config.yaml
num_attention_heads: 2
intermediate_size: 256
norm: "rmsnorm"
rope_theta: 10000.0
qk_norm: true
bias: "none"
tie_word_embeddings: false
init_std_down: 0.0
optimizer: "adamw"
beta2: 0.99
batch_tokens: 16384
train_tokens: 119600000
max_steps: 7300
Each number is 500 + 25 x the weight over its row's rms, rounded and kept within 0 to 999. Layers, rows and columns count from 0. Numbers have three digits each. The size before them is the row's rms in percent of the matrix's.

# down: layer 9 MLP down (transposed), 256x64, rms 0.277, rows 224-243, columns 0-63
# up: layer 9 MLP up, 256x64, rms 0.276, rows 225-244, columns 0-63
down224 097:487487502500521485497524472511498520528477483579493517534488473505521510514517486482517470535496470467479457463513529543507495515511520472547494509509475501508459528462479515483467527483486451
up225 101:479513515484452537480514509511483514515525495479559516516544509479500485483465498509532492505491516487478560451503477508517523449490447506515538474534502521510443527503511503487512524487500491
down225 102:473479468503487505466544548519541517463501498498495504531551531511471522456485471489524487477549504491554462509549497542508506501513501505513491518492484504486541466482487510482477534511490490
up226 097:537513490487536484496508541514480508483507513473508532436557483493459479557482479501500524492514516477478508440555490465503504533500488484478494496521501486503469476494514489522514480488527536
down226 092:480535502473504500512460469446491463475456475485510531514522547483538487514530489509522510480476508538509503475478534504501495499547483524507532532527488498543492510512534468463518461472496512
up227 108:511521517496526483496532532509503489455495479508504522507520485436484506559477486493483483496491477487492510467512480474483548465506506510526476495541526534503497523506529508520556436502534522
down227 111:485523478526507492487454483450512484511498481534510449550496478522505500488555488476516526522512527452508487481530528490484492528527512531470465532487495535525500462501472542510509486473479508
up228 091:545489526516511487474489517504498444499499528499504520510585486515490520513496449488542489477528509509522495529486514504504505503499483550518454481488523494426488483485504512523487484492483469
down228 088:489492492495565451532478481493514485495498546467518489469515489490527475533467542551485505500540528487514500490535508526499477522510532517474503484471536537511548510456500511478488487495499478
up229 103:487503494475510468476505505504494466530499493481484500532515515481521504476508489479484477508528481496509582525512545462513508497531499509475464453571476536470502505506498508526513439507502487
down229 104:444505509475502468484483516457492512529503529443479501506493512442533503491509500468451481492523499513534523500540500466555484532517507479499494517490523505499470479516515502545526522497538478
up230 097:498518496480459527495530493520480523513496479523494548480490504442483525497497469525485524498525510517540506508520521472495495473493422490467499495503492504488522475530512476542506498488572536
down230 098:513487488475483503491502487481531471515476489487509504482484514493527515504448445541451524499468502549478509539528459489527503523492464474445540504484446486497502478498489518535508512469490500
up231 103:528477468468515529489486506562453513502479462486504519447510506481481492529465512508502486480541498526513515555515550504487518481462484517468535478518528474520486481519497491503485517466530499
down231 107:506536471525490487519508501514545499490556531515473532471493471482513540440527478488466499503497519498462474471518423491485489497527518521508462506484467476492484484513518499484495509537494516
up232 095:524532489485452517498475495547474526461518509524535510498519468468506523459496479489523516484515509528524499533521503463466550478466485504509547457506483519504516509482505539513474476491546515
down232 096:499484549515532504459521481505511474533514490464477517464500543530505500522450485524454498497518522479508548499521482502489481513518484470480451519514540544485471511519498489470546525488483507
up233 097:473493493497514488491507551518493475496492531559497503487492505455498523520482475542531483488520458547459510478507517470502540504516474531494461528467536478503487512538477502525548500466493502
down233 096:460505447524518518489475503498524494454449514488526474512500519468527509490510515458486488464517484515474494517496483534517496511474533462475465513482479480542522451528521488491544525528517523
up234 096:487532487512492509506529485517477502527501473551535456525470482510520517471498513519529506499484561501473507500492522511511519517476513521467473504468477533498529494512538553470492513518575516
down234 089:502519480509508522534460515501499496493483533469499504502511476541504463515499482521528553533506488480467493483440490514521483497487481442510537488487552478485486479509479502464487470483445536
up235 105:482506464500456501518508515527522501497516452493508511511501479506480533548454486467499479477551535519490487477533554484479527506468498466508505495498465522507481480500492481557492449474525498
down235 110:440515517500444504497488492525537473496493482539513528496524511505476513476487488461539522464492520464475515493485511481514503492551495505503490477472474510448504486485510451484487520442535484
up236 102:494476497499490484494537519504503513473464486505517511486542527460492476506458482494500472497506532486513556469493493500507551501469424540509531469495524474520489523494559504506518501465517483
down236 120:498502501474455471523497490523524508464486503541509526473522492480478521539488446496506485480528523502505547506418538463507471494523502512470520512512508507499506470489535529517506495503462538
up237 090:484514519473512538451499476545469475484491479517532481496507518432502499487521509487527514503518521498482541514489500496527540466525530519479450489516488510468556546473504522491523504491523485
down237 082:538482472507478492523509489523518515489530508482534485516476505542503487502488506537490559495530461528483503447502520507503522526500469497523538531535510482535489465453488437496505539493487504
up238 101:523493497468463508473493515495478493495507470492494529472535465514518519508484487547547496491498501462509502459453506488499495475556502495432471485479510501555510456494491521528474529477487489
down238 100:503472548515516498477503487507535465498526487509523502478541544512476531524509545474477508523541475517525552520497481458516485509557489486510485518537504468499498512524513443474499488476501519
up239 104:558529479534502463456550498476523473513483458515497485492516541473529507509498483492504504520499506514459495480481521514493470476488499523483458508492502569441496508542507482487509494503505526
down239 101:527485517511484546501525540536506489490529523506520512515496513458482505497543453499505554470488478509489507478519494459516535497520494480540498521496471506476510522492536478504445508482557543
up240 093:516472560481540456501526499473478495494508541487459508505497538494515489480420472497498470490532539495491498472499498466451501541492500460493483471515509480497486479534496519490482497510516492
down240 094:546480526527515497490499480502524491477495542514478495502498470510477477504478523476502472533507521527527497510469487514509486508515578501491523498510471470480525462524519447463474438458500502
up241 089:528510537517519470476477537507446506545510496488488484468518554508467511499522482500555511447498491488551515498491521548529527504491514527512494475554486504521522493526508514501494478468498499
down241 076:496498528491510506519477518487499526451530500464465510541482495495510493539497489482500507549536542484454487503487488503501500526535509479452477549469487486526553509497491478473512529486552475
up242 095:517480539519522461487526498477505456495531491511513506510564498488471501515508469499505466483479497505518509466436507448482540499473491487458528492516487557470524484488470474502495481481510522
down242 089:476508448500481496534495520502482500513517512488461491514465531493500512526534494451494513512494526521439476494522539528492521488506510491534512475477518497546519462528475488522468492468566523
up243 102:447514510451499509486493472567482504483479504534505507476494518468477493512497479514535511493498532466503551491467495454483500507496493509455515458537518486543518539471509491484468502527519518
down243 108:520484479512523487511506489439506517494530499486479514510508504520515515493426484505469517499502490490484481523529503504518495494533523511496522508423510484438487433509498506503545504465528495
up244 107:553500528493479426472541501474502502503487486526465466487501527491506510517464506578523469506522535480510519472494513506506479510458466488513491523506507498497539496484496516496543508468491521